From a checkpoint of a small transformer trained on Wikipedia: MLP 832 SwiGLU, no biases in attention or MLP.
Each number is 128 + 32 x the weight over the matrix's rms, rounded and kept within 0 to 255. Layers, rows and columns count from 0. Numbers have three digits each.

# gate: layer 9 MLP gate, 832x320, rms 0.132, rows 806-831, columns 0-159
# up: layer 9 MLP up, 832x320, rms 0.135, rows 806-831, columns 0-159
# down: layer 9 MLP down (transposed), 832x320, rms 0.131, rows 806-831, columns 0-159
gate806:087129106086099098119123101146159097120132110143140059163111130097138133100152156121125136122125135134160167082124096057179114072098158148146139075069144105096052135125092107191154132134110096085123096093107123201120145142144119144174113134127109109105149124149182102120111125096104088120086083078126187086166136120088149113126128122113079204152081115119100133160144115096177104115162160091126085116111155124119115157121103089128156153091118130129116109114109112129116196114149066
up806:163072129109158160103088167167165165160131098135120136145104138115100126113080155130165060139178158093149138157125163119189193140154135094128067148187079200154141154128108100152143067198160178127168137113176156103152113085109173136129134185064151139131156086133123080130124111108119084120151088120061167137166151087086118146130171111117148140128102176133120130168085093134142126109151094104142101106140127050092138125133136086130131066141141091104097061116103131089183164117061083
down806:095178092165120139135154137185181155100126111072129070160164110166193102137130173126136077147096110125131136120166080106147088060103158132110129162128147113088107133127181091161127150087189110139149105080194132139142142173121143061070142110085071133139137074154133184131105134105115107103089162165148121094099115132115138089148159108121126132150087132167189124093088106143159138165034156135127139037069136114104150147145183143134145146126219063110107154155150141145095091098103148
gate807:143100153107126118146088123069141077127122173133124119130082158106170128116134088103085085094118163162135105099095090112132117127133091155113139127114135158119177111123085128145098108140130130074086141141104146170151109167148096114138114111133197201112104138107074137155139139158072101218143115151182121120137114190133105183164141112114133159126103166146069096121116125115144109093144133128077094062102124178154104146163122141135117097126141099134134103145145105130137127121144114
up807:151131078129141161096083166127106192146137154106117103153114107096134087157059099103128151191164123131141171143081104134133147134123120127089162113104149096160141162141156108181118127109170123177146138127147161099108136154132099065143156131127102108154103087097181116132156166141116129167125144126104094140186155103158118153107100215121150125169133106101118123086109180096115126136154141136101127097157160132120132090122154175125140115151078162144095128060121127135184080111150153
down807:113103151141113117143117119122159161176119148131072152093135086098114121078140140112146111142135127109148132175145126052129141129147144156131084152123094130116080154149158119129146134110102192130120096125101147142122151110151113129107127130132174150120089131150102079135180082134110108116076139162176123057140055087150186113169121065147111122134082148166097112175141114128132146122120173152092107114113125138084080157079129117147105139114099114144052173109120121170097144092171172
gate808:128113154080094108148144114095144130192147119114182114159160109156146098142197123076152131144169160100152102146206131143121096155111064114106212138120171164191057159065182110100122113119167112123157084181165074113097138154153163206105125149097122126082146159107139142105109118113093146081169085117094118149163099137182122149154090105144165099143140149100148107156055126188140146143121128113077137164142129119074113087128135097121156100094151166129157104086106120116114119079126100
up808:090149109143121149115076156197120130130151143160168107107128107158146150112095159130114139130128143134093085070087109130132152061131193156196103114127133131091111129160117098095135058135115072136116133123118141119128142130114123111082127144113090110184144156178046156144155144118067203178130120103121144107121143113119091095110171093152114111144204143122068102162159159068138123170151116105170162118127134089123092172118150124167072112118193202135101121125122132138140080168086155
down808:123155155122144123124139163135092143145102158140107109099139137116144115071148158073100216107137080149160125105107125125130120136095125109149159165157142141126183149175104205102159132113170136132109150097124169087155118082054085166122141119152070139130118079164139151113123115164159125188148092075091105099119112115071133155135144098146134130143100146159116120155147093108150101130132209087192115139109156123134117084076133163175163090123109152084114175090102059153120196113157167
gate809:180121157103156085131101151155121110144097139154142069149137131140180145117124183163095095152101087125077111105155131183197145109184153134182144077144150113113093073106115096143150135118196194127148101127090168100083140137112149138080102143173127145197138108169215105102143091114131164065150115152046089110150149138116134122065136171100142142117108177104104107098078135043098125126117172126162161144137133145148111126136062118117074132163183143098031103097171154122127123076109139
up809:144151164180160127150155124080115100117090121071094166101179156116123143105159134176126138087149117128185131103091156173124151120115137130111186165128114150158144155148151126189151104148104099155057083105131154086124092127088103068137119105060121163055129087127105152068095133121125122155145063147150187164131158091113170113154135055160169134140141051180158123138163178203161100148189090161122090095109089141093108141099182119114133123134125106153128120094076125144091175146086067
down809:152149142142170111144080136157129165080108072172159159082111173153093114122181098078111149119170106119141046135066099116173118121095137097136100177102094100179064153158192109121118074137131066144158150060159124087179077109191137121100142123085142135087170156093128105142075122167113113155078115160130085118107165115070164097046115125140139133129174086105137123180159142136094064200099131104148061150133122169167140136141154126154105140073128084164124125107097098118131144155124130
gate810:127136133121166109116138167158110099139117137175144079133153083174150155153135125154147094085182089115108169149157148138130156134124201156115126100114092122127131113109149152111092141166130159146093109124135128136148115089086124142096164141173146150174129063089103122159152145118146165124095164120146143158149121101140112138144166183098160094145112156101132150170148141101081154155107140120149173110160188135132108123148197169103133107106155116160103140109033111155108110113100113
up810:147170160118144154102155104099128142107064131097078124120136146127114126114074091126111141121174174142158139109112137117121103145136140121139128117115150117194117046080158099115128128082099134150188130118162089061183115129194118131121121139125104145120165120133150142106073141141114078146150126106096137055118158102122124122192123064157085143154085112094096089109126130145188105106213163115052094082106106108096122127103114134115150161166120131150107122144153118116097106175103157
down810:075151169132084125034149118113095125106079091119119153111109135105144121154125118114129190186137140132133143166129171163144134078102132175153099170116171126144081171100138104097127113110126083149163190109128174133123139149164133135157151073137061135168129120132117155135139141102114093117109124124095119117060085090123123154184139112115127168106120152145168157138077118087076159104124175198101135133147168165163112105123114104139140153134091132147108146094169111138141119125160150
gate811:105107115126122125098141168079120126162103104178117117135122121106099164127107133120207138165114096108147105146139102141116135117155170148075217115094074114090088073187035105077159139143166106116129103106149186132072139121159149118076117158140083119140187103177117115165110114112137130120093113144119154106120159106094116131136194113113129063119126154082211175128124086146158113134134177143078143115128107103135103088145127094188156160085135058112163157112086073111104144147150084
up811:068128155132158084163075133064130132172070071148106160123074102133126144105104166096124140166110179120132125097077106187175078087141136137080178157143086134093097112153101122069151125139148153096047087183161140121161131137159101108152137123128174129118187165099141150153141144130148144110096141125149117109109134124102145135085088188106093144167171111104139139124140074117167108145101107118078136138079109117118101083161142128180158092123107056184120100124111079192078106174140158
down811:129122126137136117146164114175118123160083111110099129172151100127132139150114129109150125148157139154097089119112106101140128082177140120101167117120113116170093135169100088126128123158126137103110148096106170130106186128093138131087122135155149117069147114126098127134125108154075144158138113158191174078131143113147155111126129157136154082135141108152119165064163123131132143111114107159091116116108139133122100094154129136117133141061128098141163139116105080156138100137138130
gate812:111150143102098097147155138101143163142128155168070152051172164167128120159145133119086132117116092087116164131122140218114110094106137144167059092160151110124120111081061120122124170088119112107086074124139145092192142094142058156117138111079121104147151083081134064151178170197088128142084154109177149146155115061132163190172116145120079089149125113105132161149173142081117084131089069144180070083104131090041187102145133142123158174172130162118130115170140140102174133137118101
up812:139141109103110129139120177119102136105214133108134092134078165155125097110106135123166128162140137126124050152152109066131167189117161124077107190099185144140152161138112157155202148141094155134153123140174139085094132159135152138100135129177146095118126132136076050209188116120114146144146189159130105100172176133151168121132114154191171204138116167143117123139054120142126100183191109117140138138017132091093096124081144104160101181066132150157112158131096152150090111159163100
down812:199057089192108107170106116110158109115116087108148188155142145129168104122158082071109113147146096130148134110095157108130186129144111171190208120112140098162136154113188086076148065143146112126140133203121110170035122098099089102106105109144109163082200137127198150093117111121096142144139146127145162156131077116135156098062106196117142144123137152122081061094124079155146083165182140138103104111165114207135083158163131084094140102202185125183157097132165063126163180108147100
gate813:129134191112117168141070111154117174118125092156082144145061027144151125215151131073116156106095157083174116143092093112138162105138075102136118091132127159126153086119155080178159085107109090117106117142175138116136108110140136116094160150125103167117119154075130118065151150057174118148097128134113129073129087142151122096124103136117144084070084149144162123141091114172171121138119178161113127091117094082154115103128108155120091136187129080145181130099195177109082154163093159
up813:114094073119120134155072116115134064135123181083119067184170182161130168111074087188149142136207038137135146138101147164107125104166094101093135076175162134079127112122135136136133182145070133120157128161126111123156139127182126167154105204151150149151114129102112176097133102132077130147151095091155082126122088120075095185183089192199185128189095083087127139118170132079114141148131133093152123124154115151177130174211135135184167142086144126124113137177114107084132154074184103
down813:138105122136096101130116145130115164108124134082124129178121155115067082117142202131147088141114101174127113065147119136111112064114135134120165183155115092057109098119181132095141140219118101109168085179098143179129235185126139167154131110164087130171097173176149069143153113166175124170120134103145113098127133069092128134165164169104144157081134109058130117148145157113122149160133153075187112113136128124174139124112152115205069097112099143194109107160153099085091127132067172
gate814:156106185138137096066155181169144100112138164176178113165132152087113116141169165097143130081137137109125163110104184116111131136161083121130160105114160171138136088167170023190082131087133122134089121119057137121079137150118152115112131155119207136172130109120181115136132128102020156133169090128200124101094110139095127153127122116117107094143103123078130112109133103125113108072136185110188131116079153129140111145164136111156073109202154191135167163093077163140073113102126125
up814:102096146164091162119132103156122108112124155185170115155117153133159118079151195149150149168123155223102128134088132074077090168127095139129075139181154072145116120151150066152114181081117145201139131130161116082132109068172112145165131140097151162118151105170156128127116076107077173183141088108122135142092114159110095102135121137086162171111140190110106123103209065141114078102099098109130112146132122113117160096128191135155112121166132125154134185162109103141111135129111113
down814:117115159130059114105125115093143092063155168177094172139113132193158121082120164119159127146100151146166094127127146085130151114135178149163122069094081170177158154114143074130159107091074125131132134131148086165179152186092142105131091143129195046077167119157166167145132125152093077141117113140148194108129114185182108140171138114163127085136150137155070129116108107128054103118130178142091112085045172123204167186130157079082120154087101171110081170106112135095169115122107147
gate815:150118145141117158101058079123146130141112107137077117147129131083155174122130157167150126076146103128114175105063132150099127132210127137144158114145146123113146095065158172135089127154143126071112114114166135132131081142156133157157110095159133096101141126136116126118060171150147064148108128086180137139108174163182193170091134074103100104158141122109136125121073168145104076155135062112079089175154145103120146121157091073105125176177157094143118119121097082140058119064104110
up815:150128187120210096130142105148163100123217177175088127115171095151145094128144088111163124117145131118180078131151178099158106081134116173161076167156133138134155095151120121139156097076159100081079125137131134132145172111142131139070128173111152161046161139157125146129125169146113123113148142151116090085080146144138080113110151140142134124115140121186154122146163098129129176117143148163146177128069039095155105143096160161133095145110169065137109099121138133179114142179048133
down815:073154158128091114135082086115146099082141107111142139177185135136072137093148124163173047131217107156119112134148134178127126124193182101149189093114134094060151181168136127116122088079152157088061121111103100139166115135141130092140128111138092109125167105106091174123166157113137167106136134099094106098136165197095083123158063098129186128155104180154077102219037148144148150124166107126145160185103096167144098092125094136084182140126128104142157097085122133150129059153133122
gate816:181190115137136110116142103142147147139136155112103093136178098061143113123106103090171115167154120149144190141103107049213165140090132130135123073116073125154137099128144104131096068133120191142107109087134158141099089108126159099114121089150129084138110118124168172139186183115125101110194100146091135178106132099093137163120110194108048108062166126124143196088067152103079143102092146102128171143109159109123182110179125185135167146064161101110101134195141106160171126136148116
up816:130135107113093138153143094164156122097182053132085151114113157104138178079138158099170052161143082159138098205147141109097078157138140131160106098145152063126187106118102177154127124172132120113178124147142094102195111073092075121095094127118109134118105176171187102128142086125126134084100103170122089076122134086127110125121148075148155188140111116131137117146159058076080172167139126112144132099140123148070164137145155171137151148099103190123126117131072145089085097149168114
down816:131125148129091148090126164132153109133119118142152113168161176165122089147105098124130113145168090120110182178140209115098153128143085133133146109111063118112143105066168077127041179139103138117172189163147114166150045096145068087137075150147160108145109151084159131124129103132109139104177164128164142058133142168166096072127134099145133149139146094184082160119127152100129105036135136174198111126090110082098098111086097153172099199100126124171088136163163125153121156054156093
gate817:157099111131118149093133173141130149155110160148196122138111112058124109127116109152091127059136107101107102116106064112090173131098132138114112090076131152138185108097110085145099149118132106110114125149051071099057121181119128186124168151122156143146112131113113129165142083105096202130173121073113148111152201109147033123122160173138162113112128130080080140151070188146126160174095144087175135152148086120095080158122126171146095127102121106148154169074084152092134171109093111
up817:113146167129197101129113100119105080103147151094078140164112143107087087142160171166108151143111144163135157189074106163109111128153168082107133147119128143121132148101154149107192151103106166064083100115095123130127151128147079139132085148096105154114052142097096121144091115138155123176161108125142122067188087114167167102097121112099159101147138171117088126174141186125088121098131142129137156157060171144160145113138118114137150108152146174119099120094100108136104087111187137
down817:113124180114135130095152079137043147118161137188109091059123092163139149123147115076056072142092121120108131135127088125085143099118124097190162087102090102152101158150087139119136114155150130145134091061140151130167126114160101132094095095111100084120118104143149119108080147059129134045099107158169130145061191071144131135127093139106128170125148145118157153154122106148096111121114141184201112116154095110174144107156111096154152098119092188156113088152178098151107123126108148
gate818:149087090116107114140145118044124144109119170184112056117124154140150181118059046113165151091131157093141142130211171111120107134057153123139144112109122139107115062162079101119126118098196145091096149115124161200072138141135165154099109085099164149080122129125054147173151143150155098162162127113134121153134126142124156140145127113176100109096109103081174107162116086105137090148075062173122237128077109050105110138081127126110128154124111150150127142087146114194159125144143167
up818:107094146181109158142099215104114045112098159191142100167112178117117143124069135101142150066164127124090162138111119145128100157130117128120059066182172128094175092094158123150081104123139098116091141073093117062112160156168118097156088145080168147107146101102125198117118112105109156151124101148088134147162090169119076177170133133184141097155109078134157139155152156089107076162119141124181099173182163139110127168079176142090152118126176112135134095181098119132137080110150079
down818:175158121105131142136063135140169107125147152167073196125075090132140112150099089104174101128127129093128137162135139164152105113147138121177096125156158149163119105112158137110133109051181100142110114135137059118138101113154109106159120083119117094142167113161112105171129146117078112152061081182138045168113133130179117118139204178151112151128110121127070143104105168074128063157103058159150107118136170138148157188151207119081116107126147071123117121124096100079082107155180153
gate819:175108130144114124140110217200115119063144102063094099128097133112101074119125099157110082100084117104178073104124116107056169175133141146166114173097080143104151120101100102108110186120164139151162136150134115097104135058173121124117108111128173136123126154125126136120126081134095137152143155128103100159142129140116132150120097081178125103140090150083158138146092079164182080134149141069152064078208104083126117158103122132155159102115099119150123120164142183154151113048143136
up819:179127096196118167092177174149108147090165147085149125132174086113138142173066095117104171125131113111118125122090047128141172057108163179162102148150137168126091120109126135143157111123102095136055142141164130081091125103135147106140096113102089148143141151127079143153090148110123141110190169120115138052145098108124148170165126146147146121121193132048132139112010068106160167119145172144088091159182143140134067092099119124146188132141140164149109126139155153131096134138085223
down819:116092132153127154083131120106149169113121149126104180116164143107151138088069119133169128185129125115139129161137176135127121126125089172058086067099110153108129113147132172109219164145099108140201120142082134162145144104158140148169117199123131092119191113126114186091114126094168151061109104149146094117099165142107168170123132151122085097112123178138050088101099131148107113161137086172166062163171131107127140141149104134193128119073076142111104141050123188087134195103095092
gate820:177127119136144150124199109082143174191155175137191120103072158118183146133210166095139148149158128076125128090177122143103109098122096084108061136113140129129114078090101110143113158103161161162182168169123104127128120117082174114123200124050143184083145132140161108127087120120114105100101152105119098177090151117119151183108111163139167167140129070160139136116118155180134136128067170111117080193115107084143090149110140072094178051081152133144147152127111112087120148107171139
up820:162192093131165142115182140122117180152180199121159146176102109126157155127120140146157153095150135088130135140127135090051055086141101123127063084152108134129088106118060119180107118108131167138098136080129118137133120166133158089152111187110125160072123123161146106108119145117158081140154136140125117150151137118161165092071150187139156095078160135173093149140123067148127111145091140150141068132094103148201121112127124148112140055106158117126158104128145141122135173123101165
down820:105116182148091143117117099133107117148181124145112143168120099134133124102118189172153050074133116124128141120145177070087065198147112111145146107090135102122136167089102063105102101128107115113133217121116120156137114109101136109118118179113167139120195089167138072124190165097133137123133095163161104069118156138092108110121146115133122151110133179133139108143144169236091114164079144118155176086097156043107136179187104118136118167154085116136190169104156116158124194111116094
gate821:137149107158148129103086150025190073135086130113189137089137115159065126166128190168171185119153109102169078134146152161148074060052184133159135089124119137152123088129180142078126165097181141108115167186151159153119154130151112129047071163143134117122128088126106123111179133150138164078176164094136145112110082141093130086165099128073170200124112123108133116118124136159173161151140151142076151143144144076175090166145087073106134165132119124105141140160117146154156129132097164
up821:149148093085146119201118100127104102137065147107177093156093061126118112141140070170113182079142089107007110113150149113151122157123203111131125074151139169181083091156123130090132162120141215134145085113151151151139148095099159113175090156103135034114119059065121099094125145112068097139098082131149124140190196102128118124099161105158104094140164075169177199185174140121140189121130129192092116148099179189167024147179122104188133191142130122131084143172053120098120128126142153
down821:113186107112106158144120145118204150147105127132129109164080113091131115143099117094089139060084137098102157111095209076070073169099135153146118049114123152140123153155126136117126107119124130115186129152086183086134156133115126113154112073118106170159157114077111181154122139111076062106097060160170096127186127137031176140063116150130050103093131098059126229181139137131081084140134113129134117114136079141066090143174177207135117150113133111104153137101078129107076098112167156
gate822:112092127105127131153125123124100153130211111097132150092132130132128130136144165123144093143103092075096088157144171172122166076135181126118110076134092182086123114084067163102130091175147141097161119144157097103147144143141103097157042175082106049130126108105117151109145115153085118134070114068118183130195102095119139127109162157130137134218113139140127048110155122079137075151134100174121113052145110099105121110144098099118177158134114136148111117164139195149097121130079134
up822:138129112131133087062134118123124120151078181041122144091128126144134125186106153084108115182164115150144139148148107142149096084113136131163068091168123108059146094118082255123171056116194153111122118121136146105160171116179093141150048113115130108095151031158088187153088053089156097127071143116059152091136083091104122088147151189200140157189119137130142157149168090123135084123100167177146135121137121148099138135148074141121123139122111131120166133122115167138085166112165096
down822:136120137111139138099087107124143143156188117079103147107112129164104149140085108177082114157126099098084151088126156131189098155149147141124133120112079136122094040086110123073101095167133060088147130194132140132128150130137055142156184084081173034134129177131138153057121130122184165047094102149113098095099112122201157158096126172127179191183149083104115128141139156135110045123107105094110186109130151152043154083122086087092168154127125126167129091180133154063125102151120138
gate823:110115182137142132112127128188138163115154155171145113100157140109167110187095153073109091061121184158133146106074128106092117135053097111170079094133168141150152154144121073158130159076096095110146133160202157098101110103171152111107058131103116123104124137070114146069053152066129095182158147152103134101111103129165111133136138131073170100159085058145151067103094128120107126081136079110124110145108088118140181078118186116139105118151175113108092157153103147151134163113187170
up823:160122146190157133118136097119110109070149087191132098172134108098145146143134149117153140148122162164097187075120160124098152116130167094156144147133131198108131143096148087135164086153149179139106132155145122132063136119153056112163081104166110103107117162126107160117143123107220170123104111142102101092145086156103168084140116124081119085056124106092081151079107072102145092124152137121115086079149138138101135118104121141111127101168141081118165057148180134138132113141140121
down823:131092135144151132136129085145099139125146115106077132139103086139120113103182198198168143143134070140141137105166137150136125116058099142101109086082110108163089115102120145100085127088120095094096136085094118113171185178110199185138157128123166141117090109133134135035093078121093118147161057127138134128151129178120086094147111097093162120170104122122100128116118089132096192058120130100118117158092081163161142127155147130162047127115116118087134101105101092132149140148098148
gate824:152165129130152081148076195111099158177113094174112122123189114155090142038181144075189086105142122138136133135163114145102089126135104075198130165126136128169133113191087124070138178202155119095104172206145148111087072052118145096133106141098159068152188071145157131142152163117082114169139096094024166113165158061106078074151166098127136219118113128099129156117107158119162136145149154104118173161120155179148106104187089147147142136115113118151139164141126133103074105099214134
up824:148150130127170137101130127101129103099094172165117142137119168129105088125138067046111140069141141111136131169172139082075181165096126111179139129142142177134087100203115130154134166181113118092102096163125178085089138181105152156205141118128098125110155168145104153151107159143116103078111116164095091142159052116157083114127189098125156144173145192049178081124105136098130156128148192084119146129132110156105055087062113124121184162104120100186134141146105156159092108115179117
down824:104110139097173127149154215151076165119171068157094087159122141107149126158103132123168179164126111172152062221094135136143161106150165095126102130095083158171112065137142159117129108099135126194087135160096091185096104121127207162125087166126119099091109103156125171074162055079127116178159109152164185112169104141160105067134085140105109099108151125161149132132164118130126129090118199132138081177113164100183215094164121097130076197141122168122187149109146185132135113138172085
gate825:107137149168172139107175046147196046097119110151131107148151108080160096219059234092160095132144130100162084160173149099184128042021140167083130119061131098059139148157068129106178122113193127111162087098061121167140058104092105108150098123133182062151130124180141170076158163133180175137117105051104140145125121109133182154115184151168178098160125117101149143115126184120097206112150122108094092085140195085120053099074041110131137136089102160155126141149160153102185143164141191
up825:072128097148138153125187158230049115101132118110138159152122111121167147148133136173148097129096089084122140183139146134134071095105119116171134121156125037093118176147117104082130109128083089130099095118144163090133114114104189127149151144079131199119072139170178102126155165131137146151089118078095150119132193080102167128127128119081070062140102127110107091130116079137128086129157113104124087088150113082154144170070170125108162125092129131086189196110149066098059105106147127
down825:135186054049057144092172156114150182115115179165150102107118121131174139059103187138113100130173083136169170117114142083139083117113064173060099114085216120145081122135130138105174156085173142092115104079111143099106102138058115084135131145114176054156105145067050121105128202148144152098181171183115085162156083139112164193136155187177154097094102111142088128169147173128109146041124054063091122087198080135110091182086160088159080095122115135125106129167179080133167230144095118
gate826:108095093100195088106076072104150114112152124115108128088109131145164183145106142150099146164117109137176126172120086121089130130119118162111043145098093134162112077087109095152151103152157106125100103147153124127199096168203099135144198111197177123142135082117165163097130107100131169052129155107127179101141090184147067109145094100155121131194162123105128126158140195103151087161132165125111093170107125164078198155087117147151142105139139062153170081212161158102113122086133139
up826:113210154173114077173169177166172130130114151126195127108119135094105112115117176164122147081143174150134049148187147138064132088115130083171073114123192195095113092122176081105144134114090150112146104151106087190144154120103075119125110156137118060136103152133106118162201077065105102148104105182125100166183107170088153165136160129127186103173046147167084116161091115175074166068142125085129102054097201123132117112112155135063065125136113140135186157104104122071125122194144142
down826:167113166094165113190170120098102173140084106079118104205158117184147157168104073101165128147111133093085160148112143151135089147151118079109095089069113139115081116198129159099076133133090126098086135106155161148032105104136171127142126171175147174106071122135059169131130162149133150102129147130113125126097103136093110119137113121102156124183172156138096133126172163165120147093136103118145147199156086110126144132123071148117156097156145063077125127112096123137101098132138134
gate827:096153097148157147154087124178185064090039166094118181119100180163128119182158147074200078130128153119100121096107172154152123114155194105157091156094124106147105135112132183144135160134115055124113107128157124184128169170188070074115108102100132099075107126116151129113182065108120117108111102120136144093147147133105107087150109131156131109143073108133151129187112136182102053135171150152141184157137099129111054115144110092145172115126150123084160143116104200083149107095103124
up827:152126148110152163188075184108079113161150063087122175111122108104195111150136112112068133149130156083100135141182113106174177073131131146097147066088105154062148187116099131136170112137131148136141183130151151156137212153123102119132140036070117141125115131114110150106078102087089070139080120143121097094147195144093153147149162106075116132110144123208118128161149161122134094066084141140105134143131175113173171102150051138130170136189104084118114113104144159105149169093115189
down827:117150071192169156136078146143128055068103135105133161181122092161157108091035123148181111136152093128116135151085151184137092098092076068150136086136103106098184108104089097148111066054058124168087116114135127225106136120134112106131166132119115087092074097159109154122139083072142105127130104140103150163185116166083182115160157123092137091112089149113178099080160182193076066177106086063140144124142099121144115087050123135059184080097105093089109096110138115091081113161148175
gate828:123176092137082137125181173122161082078092108151094164103116174144159146137083176098169070109129064167101162176146127058109134067088130129063127136093083179120084144073103179127101167150127115118160148161174061097094101123162113131058121165136120086159093147155145100091159160117191099135127154078146103161086103123140093146043130117134203166099104157090144174125077006118157165109128093121155141136162139078124159167106188129118126160093135115180183139088069096130135057113125136
up828:194161116158160137090122116139091153142118161150155130185106161096153144169101133089161090114110179144114161098160134111102118098101106086110103081182153118118079155161143077100059074107094167188150132126210121123166128070141145063078110076109100124112142149133112142136159108096157095071137133119068054154134100079170112142107105095108120128077077100157144165100155068120138124113117104157156087112091150120077089116170130138159112071088193109034118094202192148125035147138117091
down828:131121151130136129123101122172205172080185143098180145120129114095073128110137098099117202166101136153104100194099103138159171163125107177130103100162097105086138120156122120128137101148110037161149145145119169135157143079086138105138142133142160133140097116157130100139160157167127185162170157110159133122136124125135042135181114124138103170134170145149155114147229175116123139125167136069113141104148094134067124150142121099102089180115137195198094211146130109174160134095144096
gate829:170090178136138128187116139109104173087092127136114139154131156146154133134168096075129145112122125073121131095146112212119152172137138173072152191157100081080156146134102115132113151135152173150212098162115162151082144170160091118105199070227143122083077135070107119090148109137119123170166160102111136137114134084114087145112183064147135197074185121125123165086147089067157089069124139127101110109162130114143097190136071161188137143142120140135128142148135122083098155147103129
up829:139122112165140185112120053140190102148142158093079102125176138093158119107156121160089049154145106108164168146130130092101123207158171109097161120147165127123114120133098108076144114072095164133106125170054115131101090128126156135102078162126099152087110175149071151112073163166149164131069078125128140112177170099120175063059151146144118107142114114094181096100147174094097113151078112156168114093088187138168141054191056042102050138188121109104117083168113093151116149145177093
down829:086169173120121105069097038056147154158104152115082156177197103109169032255086200152177121148163148185129143162141124122127169144141088110093098096106121134097130096127196130131143092075173178154099145153097160105100090104125114116120131101083144118177061199163157133122153174130176123109111145151057188080160147118134137146157171128125144047114145174015168122157091124145135101176133080127131120121154162169113125150164136133135193152179155159101064105101211109149202140116124146
gate830:109063145152125142151147104123095111138129155136149128140129124134147066143105188144154124167163145117095064133088175144150119175072085145087111145129113159133131168103152182115099142139124146156151181159089083145170087126108108128123154190134152124107102121123147121117172093102085138068133131094154117117090120146115098164195152109172132138176143140133118136134114135111113127122090123091135157145105155140093123125162077072100124136111103148127143087138113140093168114109116121
up830:111139167129146145117122113133131135170120137136150154085139137168124119123131131106120071055168089147148079155179089058084123114145118102144130139154152123120155094091145066133096064141095105043162084111159111195142152146141046066168058090111145142141122145129144115148124146116150172178132142150093115199156156137089139154142129138141086123105131171135076134110137094089104129095170144082124147154182105107118108150163110149154143155129110149106175131150123120155132142086112083
down830:149139099135142132197093109145161156144088147100092121154140130082139159121094152138075115093142091170144116142173147150128120119091149114161123126142175162185183166107136137124152107077072156162101207128103077104115109108102150121068110136146169130130186185189110117101134129122140122171158146139121118134145125119124088163131076085132156092127176089110137098163127150140104160104152155116153115162103109079050094080090097104121177153167150173153167108121079100086193076120145102
gate831:157159112081183125172133116169142094156091143150126060141126069115149079070080139115058171089118113143142133144141135141169143103156178090139117110107135115119140109152108111184143139183166120093070107134137147143137131059154103145133081148101111088138117138134137133160167061125166133138138143100151127127113073112132110097113077141093138124113194131103088095122069131120078152138141149131138137151074122112111117131110163113125140204090104128109063069219150133137181112125177067
up831:185102130082063149120056127115100084153160122084120104139108097114144138112169105145149088207153191127126132159156054062149178074111125177111144161116093083163113107104117134083070151158079130174148136080128116121130123180124113135182127108093205153188196101099171173139228068196150063171129114071115142107114098108129022149170151154133145125103138128160144167143198082126163117114185137169081133094079154134160145116151167075150119071135198094167148131125137101054080110145145073
down831:141136127055172099159081110161131102140121148093179080181097105159084168116110160124121122149146082175104120107081145090166136106095133198159146107133150130114115091119120139096071133193077173145154098110133181126150130127114071168121134136092163199163173127163120098128124073156157139147109114108110129135150122114127131161120165146119157088134106097099136125076102130175148131145109152141163175118157130089129123143130139104073129100129166135110120098143057129137171113103145097